config = dict(
    vocab_size=32000,
    norm_place='pre',
    positions='alibi',
    attn_scale=0.125,
    bias='all',
    tie_embeddings=True,
    init_std_up=0.0237,
    optimizer='muon_variant',
    lr_mult_o=3.0,
    lr_head=0.0152,
    warmup_steps=200,
    dataset='wikipedia_en',
)
Each number is 50 + 12 x the weight over its row's rms, rounded and kept within 0 to 99. Layers, rows and columns count from 0. The size before them is the row's rms in percent of the matrix's.

# layer 3 attention query, 512x512, rms 0.0691, rows 50-63, columns 0-127
092:68 51 45 69 47 50 45 42 68 38 61 54 64 46 38 42 36 44 39 48 58 65 53 38 37 71 55 63 76 39 50 64 40 50 59 40 43 56 59 29 58 54 54 66 40 75 58 58 40 46 30 66 38 47 35 47 39 55 57 52 57 52 73 31 43 54 42 59 57 73 64 63 36 41 44 56 16 51 51 39 48 44 40 58 60 67 54 53 31 55 44 45 26 62 44 35 37 66 51 44 59 73 47 44 52 38 27 47 52 47 63 49 58 47 44 41 41 48 42 45 56 60 38 62 45 39 63 54
088:47 33 67 26 79 31 74 46 53 58 52 46 45 60 61 40 46 52 67 55 54 46 46 62 52 27 48 41 25 40 56 49 28 70 68 26 48 57 57 59 68 52 66 47 60 52 39 60 66 48 60 50 65 66 43 42 54 38 58 57 46 32 49 44 60 43 46 54 43 62 58 44 62 69 35 69 56 36 38 52 50 40 23 32 44 53 53 55 53 39 37 56 66 59 56 47 59 22 33 33 38 30 60 52 49 55 41 77 57 52 61 62 59 45 68 62 47 25 61 35 40 55 59 47 45 66 43 53
090:54 47 46 36 58 70 48 55 60 45 34 40 36 67 69 28 62 53 38 47 66 57 66 57 50 62 61 49 35 67 54 35 47 62 52 43 61 43 47 41 44 54 49 42 58 55 66 56 50 66 41 50 56 38 41 54 34 42 36 51 59 45 17 52 53 45 50 44 45 49 47 58 56 49 47 34 56 53 55 40 59 42 51 49 61 32 38 71 32 57 74 63 41 45 66 68 49 67 63 66 50 26 77 43 51 53 39 62 29 50 61 40 51 42 59 47 55 41 35 50 66 28 48 38 49 36 48 40
088:49 61 43 56 31 42 40 80 34 53 32 56 29 54 44 40 27 67 57 54 29 39 54 44 49 54 61 36 39 22 60 71 46 51 33 46 72 58 53 58 52 74 58 48 36 40 54 58 51 52 37 61 66 61 61 49 57 39 71 41 57 59 45 50 25 51 59 50 52 60 46 57 36 52 62 54 58 51 63 47 46 45 56 57 32 55 53 45 81 67 63 50 42 45 53 45 45 66 20 67 53 32 40 43 41 51 43 51 55 51 29 53 45 42 31 44 31 44 52 66 84 56 58 43 46 42 57 48
091:42 57 41 64 60 36 52 25 52 57 24 43 72 23 57 47 53 49 54 68 38 56 75 57 48 48 59 52 53 44 57 44 40 49 40 34 42 45 45 46 56 63 47 52 37 29 39 52 60 50 50 69 43 40 56 64 54 44 54 70 44 55 45 48 60 50 43 30 53 63 40 62 36 69 46 47 46 48 54 70 56 42 53 41 69 55 34 75 45 45 49 72 68 29 48 30 61 27 51 36 54 73 55 22 63 61 51 51 59 53 59 39 24 38 62 44 59 46 41 63 49 52 64 44 67 68 52 30
091:58 57 59 61 29 61 54 68 44 43 47 45 49 69 59 61 69 43 32 63 51 38 37 52 41 41 56 46 54 65 59 49 46 48 55 31 54 71 46 41 38 68 40 40 54 55 62 46 66 26 59 52 60 50 49 67 80 24 54 52 57 45 45 47 36 29 42 44 42 63 73 54 45 36 47 57 74 25 27 40 29 53 41 59 57 41 60 81 58 35 55 58 61 90 50 52 45 48 55 37 31 52 62 48 42 27 58 72 58 46 41 50 42 55 54 49 76 56 51 30 52 46 82 38 57 48 54 38
092:45 40 38 38 54 38 25 56 59 54 54 49 62 58 63 74 53 45 54 34 50 66 44 60 55 39 64 49 52 45 62 62 39 54 48 58 57 27 33 38 51 56 35 58 45 46 52 59 51 66 53 34 47 64 59 60 55 38 69 54 27 45 48 36 69 46 43 46 56 25 49 38 47 54 62 37 44 57 35 68 53 36 42 65 30 56 71 27 66 46 53 32 62 31 39 69 36 51 40 30 39 46 69 40 19 67 51 54 48 58 53 42 35 33 50 48 67 63 58 35 36 26 48 50 70 47 44 59
088:60 68 88 49 68 53 36 35 37 45 72 38 52 55 35 30 51 63 43 61 71 73 60 70 54 47 55 46 64 57 58 41 71 56 55 52 44 34 69 52 56 40 57 34 29 31 46 46 51 29 45 50 43 60 77 47 51 44 28 35 68 54 61 66 38 39 65 56 55 47 67 67 44 39 38 57 56 40 57 49 80 44 53 67 49 33 47 43 50 43 40 50 36 33 49 66 62 65 79 52 63 73 49 68 30 52 60 69 53 51 62 52 68 45 54 25 39 64 62 56 66 45 49 36 36 50 44 43
084:27 60 57 40 33 23 44 57 40 56 47 35 42 60 45 31 55 55 50 43 56 62 82 42 22 40 61 30 36 50 68 37 43 67 71 34 41 41 51 37 57 70 38 58 23 57 50 62 54 43 61 49 55 53 50 52 41 53 66 29 38 60 55 42 59 32 46 46 41 48 80 66 50 78 49 51 49 50 45 60 49 63 44 55 93 44 41 37 29 32 56 55 51 43 48 69 56 22 52 69 56 31 38 65 32 56 65 54 67 35 55 51 46 57 72 52 45 46 65 46 69 45 79 37 49 48 25 78
089:50 64 55 30 67 46 47 52 54 16 55 36 47 46 53 54 59 55 54 26 40 39 60 36 61 62 51 39 50 27 29 57 64 42 28 57 61 59 74 42 39 60 51 49 57 60 50 42 33 59 44 62 63 48 45 45 66 45 58 73 57 52 47 46 50 41 53 56 45 58 23 34 43 51 67 63 25 29 41 46 52 61 23 36 51 52 53 47 47 68 38 36 34 58 56 38 60 47 54 60 58 34 47 65 49 19 43 47 35 51 52 29 56 50 60 55 49 65 52 51 53 49 56 43 76 46 62 56
090:64 56 38 63 64 48 80 45 59 37 53 56 31 37 51 53 57 55 72 50 43 51 40 72 46 25 69 59 51 53 63 23 49 61 50 52 60 60 47 52 41 56 44 52 58 47 46 52 42 76 60 47 48 51 36 47 52 46 49 46 55 68 45 34 50 51 35 56 66 61 62 70 44 45 44 48 63 68 24 53 60 46 23 54 50 57 46 38 44 38 67 29 59 49 60 57 48 72 40 39 41 58 30 54 51 55 51 65 43 68 49 45 59 53 62 65 41 30 48 51 62 50 53 39 31 64 58 57
089:54 35 52 53 59 45 54 50 78 58 67 58 41 24 41 56 55 31 34 59 50 53 62 41 64 56 56 43 57 63 54 55 37 46 26 68 54 66 58 43 43 44 35 48 44 32 41 48 54 56 34 44 65 78 49 44 26 26 30 21 65 67 56 27 59 41 58 42 62 41 57 45 50 53 41 62 52 58 47 53 61 37 65 26 51 50 73 57 53 37 43 52 48 58 54 54 50 41 33 44 62 63 24 36 29 53 37 45 36 47 44 35 53 71 45 59 34 46 49 64 50 61 47 73 66 37 50 46
089:50 34 57 62 29 63 50 52 70 62 36 44 60 36 35 43 53 58 33 60 36 21 48 58 38 38 58 38 64 58 34 66 41 55 52 61 66 36 50 50 49 62 46 18 43 33 41 43 49 57 43 65 52 56 60 55 50 57 42 59 36 55 29 67 58 78 78 25 42 43 35 40 51 46 65 34 36 43 70 56 40 44 55 43 58 33 54 38 35 59 48 44 46 48 47 43 47 41 22 47 28 39 36 58 28 44 63 64 58 61 33 41 28 63 33 51 47 26 38 29 37 41 57 45 27 40 74 52
092:50 44 41 68 44 54 53 63 61 47 43 61 73 51 62 39 46 73 46 67 58 42 50 33 42 55 41 24 32 72 65 37 54 36 46 67 52 33 44 49 51 62 58 37 42 43 46 48 42 36 44 56 44 52 50 64 46 77 72 56 42 48 47 52 52 41 51 43 45 44 38 58 28 43 70 31 53 46 59 77 34 34 47 54 55 67 44 58 49 34 43 35 49 40 55 44 36 42 72 47 52 40 43 57 51 26 69 55 55 37 57 32 36 47 40 50 63 51 49 44 28 26 65 53 58 47 66 50
# layer 3 attention key, 512x512, rms 0.0703, rows 50-63, columns 0-127
084:54 45 49 33 48 58 67 57 39 57 48 51 59 38 60 39 53 55 45 51 44 58 46 46 40 37 58 57 35 50 46 45 68 56 77 61 49 47 36 76 59 42 31 28 56 40 59 58 53 37 51 40 68 66 71 39 03 54 48 46 51 40 49 63 49 44 51 68 59 43 57 46 62 58 45 56 71 55 50 53 68 76 51 33 39 55 40 45 47 37 33 54 41 28 52 51 47 38 32 54 31 43 33 43 33 50 62 59 16 41 38 55 59 54 54 45 66 41 37 66 60 29 64 43 49 48 32 56
083:52 66 59 47 49 59 61 68 52 58 51 27 50 53 52 40 50 49 21 37 57 23 48 31 47 83 38 56 60 69 28 58 45 50 42 71 65 41 49 45 40 36 47 32 46 38 59 47 54 49 51 42 61 33 32 41 43 66 39 56 49 54 48 55 60 58 35 61 50 50 39 53 58 47 45 45 60 49 50 51 39 53 48 43 65 46 41 55 62 39 43 55 58 50 58 46 40 55 50 40 51 40 35 36 53 62 40 43 17 79 36 46 38 56 33 32 52 77 48 64 85 61 55 52 47 40 58 55
080:47 51 34 46 42 51 54 46 46 52 70 26 50 53 48 50 50 30 41 49 38 54 42 53 50 51 42 38 58 45 50 46 36 37 45 36 49 61 43 50 51 36 55 55 18 57 20 48 46 51 44 67 52 44 39 41 76 37 65 64 36 33 48 29 55 45 62 68 50 62 62 52 43 70 63 59 52 35 42 60 45 48 40 51 54 42 50 42 48 61 37 37 37 62 30 56 53 56 45 44 47 50 55 44 43 51 44 64 47 58 45 41 43 55 51 71 45 45 66 54 51 52 38 70 45 39 70 45
080:49 48 48 48 78 49 63 61 58 33 68 57 64 33 69 54 65 49 86 39 57 51 59 52 54 37 74 47 59 69 44 35 54 42 83 66 37 73 52 32 44 54 56 61 53 42 52 47 49 48 54 43 57 37 63 52 28 82 36 49 46 55 44 44 64 57 49 48 46 47 59 42 35 30 51 44 57 65 52 58 59 34 56 58 51 47 32 60 46 67 62 55 34 69 47 59 52 51 62 37 41 69 57 39 61 50 74 56 33 50 66 22 54 43 52 62 70 53 70 47 29 39 37 62 45 39 46 76
089:47 73 46 49 35 61 37 58 45 29 57 58 36 49 47 63 52 47 44 52 76 75 32 44 51 64 63 39 57 55 23 43 58 52 45 59 39 62 70 32 30 38 43 44 48 61 64 56 43 48 62 43 20 64 54 46 65 54 29 42 47 47 44 41 52 57 45 56 45 38 46 37 72 47 65 33 44 47 60 34 53 42 44 51 46 46 66 34 52 58 49 55 51 53 51 60 49 72 55 46 56 32 62 60 38 45 48 25 41 41 38 42 61 55 35 56 52 32 46 28 32 42 40 45 50 35 55 63
079:47 53 29 33 53 48 62 30 56 43 53 35 46 37 50 51 39 61 67 40 37 58 49 42 62 58 45 56 44 52 23 47 49 55 16 47 54 47 31 51 38 58 68 70 57 65 47 72 47 76 52 45 55 37 51 53 47 51 26 52 51 44 50 58 71 72 56 49 42 47 35 50 74 52 80 50 58 62 63 86 46 65 59 59 42 37 24 36 67 69 48 55 58 33 55 55 31 28 50 60 48 50 52 50 46 56 49 30 57 25 47 37 54 27 43 42 31 50 59 56 53 73 36 70 54 54 36 74
082:45 35 57 54 51 54 59 34 50 48 54 49 58 44 31 23 40 50 86 33 52 54 55 63 51 39 32 47 76 44 45 36 47 48 54 55 58 68 48 41 50 39 54 39 52 42 56 45 66 48 54 36 48 41 49 38 64 73 43 38 71 55 52 62 52 64 84 56 47 63 46 45 44 62 51 39 32 43 61 29 57 47 44 40 54 41 51 56 53 74 62 62 31 71 60 47 44 45 52 60 64 59 52 57 54 48 55 29 36 44 47 44 68 55 46 56 40 32 48 70 31 66 45 65 43 49 56 48
081:58 55 36 37 23 50 69 42 61 43 34 57 42 40 70 41 47 33 42 62 33 49 32 28 45 75 42 35 59 62 42 59 24 47 54 71 64 57 49 60 62 31 48 52 72 60 66 55 53 54 53 66 27 45 57 68 56 60 47 62 53 66 47 48 24 55 47 43 61 58 50 52 44 58 45 43 43 58 58 31 46 63 43 44 36 64 52 82 42 42 45 48 57 59 68 26 60 37 36 38 52 46 43 43 76 44 39 49 53 45 47 38 46 49 45 54 34 35 38 35 45 56 69 68 43 39 59 70
082:78 40 38 37 35 55 32 50 58 48 48 36 64 52 49 48 40 38 47 44 63 63 49 52 68 54 42 62 45 52 37 45 49 30 35 66 36 58 78 55 36 42 49 44 70 58 47 47 44 42 44 47 35 31 35 53 64 40 48 61 48 40 56 48 47 49 67 50 56 21 29 42 33 46 57 54 57 69 49 40 25 61 60 37 30 54 38 63 60 49 49 45 57 44 42 36 38 51 45 55 50 33 71 32 58 47 55 22 46 57 33 52 50 41 72 68 45 52 34 63 35 62 44 52 67 56 83 56
081:41 45 63 47 60 50 34 44 45 54 45 66 59 57 53 51 30 56 58 67 60 64 35 31 31 49 56 53 51 74 67 68 37 48 58 37 57 60 50 55 70 32 38 45 62 50 31 40 50 54 49 45 44 52 47 48 50 56 60 25 40 35 56 56 60 49 49 37 43 51 51 51 40 73 37 45 53 55 29 42 49 43 57 66 50 51 72 65 60 31 58 56 58 54 66 64 65 57 59 31 52 39 52 50 55 65 40 51 50 54 50 70 52 18 49 60 54 58 51 60 43 44 50 72 47 56 57 41
082:70 41 58 55 28 65 46 60 48 59 26 52 58 72 47 50 71 57 49 50 41 57 50 32 76 72 50 35 48 42 44 70 58 44 77 52 41 48 46 53 53 47 66 61 54 48 52 46 28 58 29 42 41 57 46 74 39 56 45 41 50 38 48 64 46 59 43 59 51 05 51 64 42 41 56 22 64 47 63 51 60 50 54 42 55 44 68 62 50 57 40 62 49 49 44 36 35 34 62 46 63 39 50 36 36 46 34 33 58 45 66 62 47 57 61 26 59 46 44 54 56 37 62 47 58 44 39 64
079:54 37 44 56 63 66 43 52 39 38 63 53 39 65 64 47 56 38 48 48 53 58 41 46 40 31 67 67 36 52 48 48 68 52 47 48 55 44 32 51 66 38 47 70 33 43 55 55 56 26 67 57 64 38 58 42 49 59 37 80 36 30 52 47 35 45 46 50 37 40 57 65 45 28 48 44 49 54 53 46 52 50 39 80 60 40 38 51 22 59 49 42 50 49 41 66 58 72 74 65 55 68 34 43 46 57 52 49 64 55 80 44 74 55 56 39 58 35 57 42 42 55 46 39 36 56 41 55
086:50 63 64 46 65 14 39 37 48 60 76 69 46 49 38 52 54 74 48 60 63 58 27 44 58 64 61 50 54 57 57 42 62 48 56 33 32 40 52 51 57 42 69 41 54 47 39 31 49 48 54 44 26 52 48 57 48 40 63 34 57 40 63 12 43 51 30 51 30 59 64 62 41 50 56 63 62 64 43 62 50 47 49 63 54 50 48 54 69 50 38 40 44 48 53 55 64 52 84 43 57 42 51 57 43 60 15 28 66 56 53 56 60 57 47 44 55 47 42 55 50 48 45 78 68 56 42 40
084:52 53 65 48 58 42 48 57 35 47 35 53 53 58 35 60 41 40 65 48 59 58 48 63 61 58 55 51 61 40 43 69 51 58 56 70 41 55 51 40 57 66 40 56 45 68 52 49 38 72 51 32 35 39 75 34 55 46 53 47 53 59 45 33 48 45 46 63 37 65 47 54 46 62 41 30 35 45 46 38 55 58 61 37 49 54 49 77 34 53 56 70 63 42 49 61 59 56 34 48 53 64 46 32 42 54 32 59 58 54 37 49 57 61 74 60 47 50 48 40 64 66 53 45 61 28 43 69
# layer 3 attention value, 512x512, rms 0.0663, rows 0-13, columns 0-127
113:30 53 63 37 37 50 40 46 47 51 51 39 25 45 37 49 45 69 71 49 63 49 45 38 47 58 58 44 53 61 57 62 54 42 60 40 59 36 35 22 33 44 60 85 53 47 41 18 30 25 55 34 68 49 62 69 51 29 71 57 51 54 34 28 41 29 52 46 75 48 43 53 65 52 40 16 49 37 51 31 48 48 37 62 58 48 52 44 37 73 57 38 31 55 35 60 49 59 49 46 48 53 52 53 66 35 32 64 40 60 66 41 22 78 55 60 62 52 31 55 61 51 56 63 47 51 65 46
109:49 45 34 51 48 52 40 46 46 53 29 44 37 59 41 34 55 62 50 67 47 44 49 34 60 63 42 25 52 37 45 28 45 30 66 56 40 59 54 50 68 36 56 67 53 63 44 49 57 54 42 49 61 52 35 53 53 45 41 35 60 56 44 52 55 55 62 51 74 38 46 52 48 77 61 52 49 56 54 47 40 48 71 67 54 46 39 64 41 57 47 47 45 26 30 35 76 24 70 20 57 51 56 55 64 80 67 57 34 33 48 51 55 44 37 64 69 78 63 55 48 35 56 69 75 41 46 54
113:74 39 48 57 69 19 64 49 64 51 36 54 59 45 54 57 35 48 63 62 59 51 61 67 47 51 50 44 36 82 41 67 31 53 57 49 56 55 32 41 41 38 49 35 45 55 48 39 53 66 56 44 33 49 39 52 41 52 39 63 39 52 45 37 71 54 34 58 63 55 52 60 60 52 37 46 32 27 56 64 55 33 43 38 48 64 68 52 52 42 64 27 69 70 55 46 27 52 44 48 56 22 47 52 35 52 42 63 66 53 44 38 47 62 32 51 55 56 49 29 37 42 39 46 53 46 57 42
116:54 72 46 58 54 50 45 47 50 36 55 53 54 73 67 51 35 57 53 49 61 61 34 48 47 58 71 64 39 48 42 38 54 45 52 63 48 49 25 47 42 43 44 41 49 45 49 49 54 58 39 66 52 45 61 45 52 40 60 57 72 45 58 37 54 37 59 59 47 51 49 61 38 66 56 54 49 51 65 47 81 56 61 58 60 39 39 33 61 51 71 48 35 80 47 74 59 65 21 61 53 60 40 27 53 63 28 53 43 48 54 54 40 53 69 52 44 64 61 70 65 35 69 63 47 57 67 74
114:57 34 56 60 52 57 54 57 58 73 59 46 61 53 52 49 46 30 50 34 49 32 44 59 38 39 78 48 68 61 55 48 67 70 53 58 37 41 46 44 50 28 42 33 49 38 26 47 31 57 44 44 60 48 66 34 72 38 28 64 56 30 49 36 53 54 53 34 57 58 61 29 55 58 29 40 50 40 45 39 50 29 70 57 40 54 68 44 73 54 56 36 63 65 50 77 63 75 52 34 60 56 52 60 55 47 34 49 52 48 59 50 47 36 55 72 35 25 56 43 48 30 53 35 65 74 65 47
107:59 48 41 33 49 38 39 53 38 55 55 43 49 41 70 69 47 56 42 60 47 47 61 57 45 52 41 59 41 71 59 38 54 63 48 53 28 42 37 66 48 48 32 58 49 48 35 59 33 66 38 27 47 33 51 56 51 60 81 75 61 54 47 31 48 50 43 50 66 59 43 36 50 38 42 56 40 39 54 55 66 37 62 53 46 56 44 33 74 51 43 37 35 69 52 30 49 41 38 56 45 36 62 38 41 78 63 33 28 39 48 67 36 33 41 53 31 48 51 58 44 63 48 50 51 43 42 31
108:52 60 52 54 59 55 52 48 71 61 56 55 45 32 45 42 57 42 41 49 39 52 28 43 66 60 37 43 56 18 61 50 66 29 52 68 42 67 41 48 39 60 28 36 48 37 53 40 53 51 59 46 50 39 61 53 39 48 53 24 43 61 52 53 35 49 44 51 39 56 46 47 67 47 13 45 44 32 68 41 61 46 50 51 81 48 35 51 42 46 62 45 45 41 66 57 62 50 57 65 51 56 52 61 50 58 53 54 43 36 41 37 59 38 44 32 62 52 47 60 63 38 50 52 67 40 53 40
112:49 48 50 55 59 40 49 51 44 50 37 61 30 62 51 70 35 58 56 55 58 71 61 49 44 56 58 45 31 25 55 66 50 61 53 41 61 36 65 41 30 47 63 40 51 75 29 57 47 55 53 40 64 40 57 33 65 47 41 47 68 51 41 64 47 58 33 52 47 37 43 45 52 39 62 46 45 48 45 51 76 49 51 52 60 47 40 48 54 45 32 54 33 56 44 54 58 47 76 53 87 45 46 49 55 60 65 68 44 32 36 35 48 35 47 36 40 64 55 80 50 18 55 51 62 49 45 57
111:57 32 37 47 53 48 48 64 74 56 48 21 43 48 40 33 51 53 39 59 38 54 52 37 39 46 52 70 58 52 58 69 71 66 52 77 50 61 26 63 39 63 41 43 44 41 39 26 45 69 42 47 46 46 45 45 55 65 55 28 43 46 33 22 49 34 51 69 60 45 55 49 39 56 49 44 61 60 50 54 29 66 43 54 45 53 74 45 66 36 51 36 54 49 55 57 56 40 48 56 47 42 53 34 49 56 49 43 71 44 52 66 59 17 47 57 45 49 51 75 74 56 52 40 29 48 52 35
108:50 19 28 48 61 56 61 62 71 53 69 46 56 32 55 59 61 41 44 57 40 59 50 63 57 34 25 36 37 53 55 55 48 59 57 57 47 52 14 32 40 45 24 52 35 35 44 39 41 62 46 46 36 19 35 66 69 65 46 35 42 52 41 48 40 39 45 64 56 78 53 70 53 45 24 52 49 47 64 48 48 40 50 64 38 59 66 46 44 62 52 67 29 57 58 46 67 65 45 58 52 30 66 55 60 46 58 50 44 67 90 52 17 45 53 30 46 52 52 68 57 61 56 49 54 69 49 56
112:61 40 63 20 54 58 36 56 47 74 45 46 23 31 47 52 62 52 44 73 46 31 62 56 64 40 54 47 44 58 37 65 54 62 55 65 50 55 42 44 40 40 40 42 50 45 58 50 58 25 28 46 49 44 57 53 62 59 51 45 48 51 60 54 56 72 53 39 38 71 87 47 28 54 57 54 54 47 64 47 65 60 66 58 58 44 48 54 59 38 58 50 36 56 69 41 50 55 28 39 65 41 47 39 39 33 60 43 63 47 39 49 27 47 89 43 27 31 20 56 36 42 47 45 60 51 42 46
114:43 61 48 51 54 59 34 49 53 54 64 16 41 44 56 40 59 39 57 86 54 61 73 57 73 33 36 48 39 58 46 54 62 47 62 46 38 49 47 42 50 43 42 32 49 40 42 58 64 39 29 35 66 49 50 46 61 60 57 50 32 33 62 76 49 57 58 60 59 66 44 56 60 53 67 50 49 41 41 38 44 54 72 54 58 52 56 41 40 50 62 47 45 67 58 45 52 53 41 74 66 67 57 48 49 62 38 54 60 24 51 48 59 55 37 58 65 54 71 46 66 44 43 43 31 61 50 44
106:61 41 45 38 70 55 34 34 68 66 60 33 33 60 40 49 51 60 37 53 33 42 36 45 57 75 52 32 43 26 46 43 36 51 45 46 67 62 28 40 67 56 51 54 53 25 42 53 51 42 52 40 83 45 53 37 26 26 53 39 51 42 62 58 48 76 69 49 63 32 58 66 65 55 42 36 51 72 27 56 59 34 60 50 40 55 35 51 34 41 41 45 40 60 39 72 42 37 32 50 48 56 52 60 42 57 59 60 44 53 75 42 76 69 39 34 49 42 23 60 52 62 58 58 48 34 36 45
117:26 57 49 50 42 56 52 48 40 41 32 42 47 31 68 64 54 52 63 54 58 47 74 54 52 61 37 54 61 47 42 63 33 36 50 55 50 33 57 59 29 55 50 32 38 42 61 32 52 47 56 38 38 61 41 32 43 62 49 51 47 51 39 57 54 48 58 45 30 58 40 42 45 55 55 75 51 30 75 57 73 47 50 61 54 53 72 63 49 33 34 55 27 49 50 57 68 60 41 66 45 45 40 58 31 57 44 54 62 59 47 63 75 54 56 45 73 60 60 47 67 47 62 43 40 66 59 61
# layer 3 attention output (transposed), 512x512, rms 0.165, rows 0-12, columns 0-127
119:43 35 62 58 47 69 38 45 56 45 25 46 57 63 42 45 51 41 56 46 42 47 66 65 37 69 50 52 61 23 42 59 33 40 75 36 62 62 43 53 54 38 61 87 40 44 46 48 73 36 23 59 42 44 63 50 56 51 64 60 42 50 53 38 70 39 59 24 41 49 49 54 63 63 49 47 60 43 38 45 43 54 33 41 54 46 42 55 55 49 70 25 54 53 43 43 56 57 45 50 60 37 57 59 44 42 43 49 28 38 56 35 55 50 65 56 52 40 47 48 53 55 55 56 56 57 45 40
121:43 46 52 28 54 71 38 49 46 50 30 56 65 43 35 24 46 59 33 66 58 28 46 45 50 57 70 48 44 62 44 42 49 35 51 80 37 43 44 54 45 38 66 52 37 48 47 41 63 43 56 46 59 30 61 52 49 40 45 13 36 46 21 55 45 56 62 49 70 44 38 47 44 60 35 67 65 48 71 49 29 72 50 45 52 49 48 80 56 50 45 40 43 43 45 49 71 50 77 22 38 60 45 42 44 50 71 49 63 58 63 46 36 58 59 55 41 53 66 57 56 65 63 64 55 70 44 51
121:73 34 49 28 63 43 50 41 30 73 41 34 61 42 38 55 58 55 49 49 27 50 50 51 54 38 56 38 51 42 56 72 42 62 49 62 32 52 44 51 45 48 59 64 50 51 49 42 49 53 60 44 35 65 55 60 33 42 63 36 53 57 42 38 45 46 37 60 46 44 66 59 52 38 29 53 29 22 59 51 56 43 60 29 62 36 45 52 43 54 51 43 49 53 35 38 33 48 60 47 55 40 55 40 46 47 50 71 50 60 36 43 34 43 56 62 50 42 30 46 50 51 50 64 64 73 43 47
120:57 63 64 71 48 49 61 55 58 52 38 50 53 37 44 57 60 68 72 64 46 42 52 44 54 35 78 39 28 01 45 31 47 26 42 40 54 45 45 32 36 34 60 51 43 79 60 60 29 51 47 60 52 48 68 27 49 45 65 55 49 26 70 41 47 55 47 42 46 44 63 46 50 47 59 71 62 44 32 36 77 43 49 46 47 53 57 54 45 40 68 63 63 75 39 56 47 52 34 37 51 57 48 68 78 70 31 70 73 52 55 71 45 66 38 47 47 69 73 41 64 66 48 50 58 56 37 66
117:52 45 49 63 59 53 38 53 41 52 53 54 50 60 44 44 53 70 56 28 61 38 63 22 52 38 29 52 24 45 43 39 65 20 31 49 19 42 57 56 56 31 60 69 69 61 64 67 54 72 60 52 55 61 62 09 68 47 50 55 50 55 45 41 42 65 59 43 55 48 55 46 54 75 36 53 40 29 45 27 54 49 53 58 44 43 73 46 39 44 45 45 42 46 41 65 56 38 67 53 58 49 51 60 53 58 42 37 43 50 40 44 38 50 84 69 49 41 45 54 63 55 52 57 54 44 45 44
112:66 43 41 47 42 49 45 70 56 53 52 50 64 48 61 71 60 47 20 45 61 66 51 47 73 47 69 51 40 64 30 62 49 54 52 55 14 46 50 44 41 58 55 52 37 53 58 62 51 42 61 54 33 52 40 51 29 39 71 51 80 53 20 35 44 42 63 47 57 51 60 44 47 57 40 67 47 37 60 35 43 41 43 56 51 29 53 42 64 51 59 46 45 52 50 69 56 53 70 38 25 45 47 40 35 65 47 30 40 42 56 48 41 31 53 67 51 43 38 31 32 64 59 66 72 54 36 55
121:56 57 51 32 36 62 40 54 47 51 44 46 33 38 56 50 54 44 31 40 57 49 63 52 73 38 44 61 59 56 65 70 42 59 43 53 64 61 47 51 48 58 37 65 54 47 63 49 43 54 55 48 61 57 39 55 39 49 53 38 46 33 54 41 63 58 35 43 68 75 25 41 23 59 22 47 61 46 63 45 59 30 87 35 76 53 51 58 63 53 42 63 55 46 39 59 65 52 66 44 42 45 52 55 41 66 56 64 61 43 44 61 57 63 37 42 37 43 36 30 46 59 60 46 62 56 69 56
124:63 21 57 56 65 60 44 55 67 23 45 47 49 58 54 45 24 49 53 78 50 45 32 47 41 61 55 29 35 36 35 44 58 46 57 46 37 51 47 39 36 41 64 48 48 83 62 37 42 36 40 54 51 31 63 55 55 63 54 39 57 51 56 70 45 35 41 51 48 47 53 47 44 51 61 50 36 63 49 51 51 59 45 47 73 54 52 52 64 50 52 53 50 36 60 37 43 37 56 69 47 32 53 59 33 31 49 21 40 49 26 45 38 67 51 39 32 46 50 45 49 52 42 39 67 62 46 45
121:51 35 49 74 54 52 43 58 42 55 41 36 47 57 55 50 45 52 44 42 61 52 31 53 31 49 59 48 57 54 46 34 64 38 53 58 50 31 40 27 55 44 41 64 59 43 54 46 61 67 43 43 56 55 70 20 60 48 62 51 33 58 48 37 52 40 69 70 31 52 85 56 42 64 55 53 48 59 42 51 53 51 55 36 42 49 61 48 58 36 43 45 51 59 71 64 66 50 57 52 47 44 51 57 50 40 40 56 55 32 45 42 47 46 58 44 51 45 74 54 29 40 52 51 50 51 58 43
117:43 34 50 38 51 53 45 52 78 58 68 35 53 33 40 39 70 56 48 45 73 65 64 50 65 43 37 35 49 09 36 40 37 50 60 42 34 63 66 41 59 51 44 51 48 29 46 44 60 60 46 64 41 56 57 55 63 41 48 38 45 36 54 64 52 52 51 40 67 57 60 43 69 49 44 51 54 64 58 62 37 35 29 43 35 39 41 65 41 56 54 55 52 52 51 25 50 72 44 57 22 55 53 46 53 30 31 71 58 46 51 44 57 46 56 42 40 66 35 51 49 58 45 44 47 89 36 39
121:71 46 47 26 45 57 39 44 61 55 51 44 25 56 52 66 58 59 46 60 45 57 42 30 70 50 48 33 24 60 41 58 46 54 36 38 33 60 43 67 52 48 41 42 43 47 36 57 52 48 59 40 36 62 53 47 63 54 60 43 48 53 62 46 66 48 56 59 36 59 66 47 53 70 54 63 44 37 62 40 58 44 65 44 64 52 61 35 46 32 44 51 59 52 68 50 57 36 31 41 37 54 43 47 56 40 47 50 46 42 49 39 38 56 45 56 60 33 45 44 43 67 33 66 28 33 58 41
125:48 39 44 75 59 52 51 45 50 38 70 54 48 44 55 49 68 37 56 45 64 54 84 61 50 35 09 37 43 48 58 53 53 52 59 49 46 53 52 45 70 55 35 40 50 44 49 53 65 13 66 53 49 58 42 44 55 64 66 60 42 44 48 54 44 52 53 56 63 46 57 57 40 57 82 38 55 42 51 49 63 32 78 36 44 57 40 48 35 65 40 45 51 63 75 53 60 35 56 61 61 57 44 46 36 40 38 44 41 42 47 64 28 55 56 42 70 49 69 49 60 70 39 34 58 36 32 57
119:51 45 53 56 57 55 47 50 51 48 42 45 74 49 63 70 42 62 44 46 30 44 35 58 52 51 47 40 36 52 46 47 36 59 58 59 72 36 40 57 65 52 56 56 48 35 57 58 56 43 36 52 62 61 63 49 47 46 79 44 47 52 66 71 46 45 51 55 56 32 64 62 56 65 39 25 32 30 35 46 55 62 52 44 36 69 41 42 54 45 44 38 35 75 40 69 60 46 53 33 42 35 43 58 45 68 40 55 61 54 46 41 64 50 50 42 26 47 36 63 67 62 53 66 43 58 40 38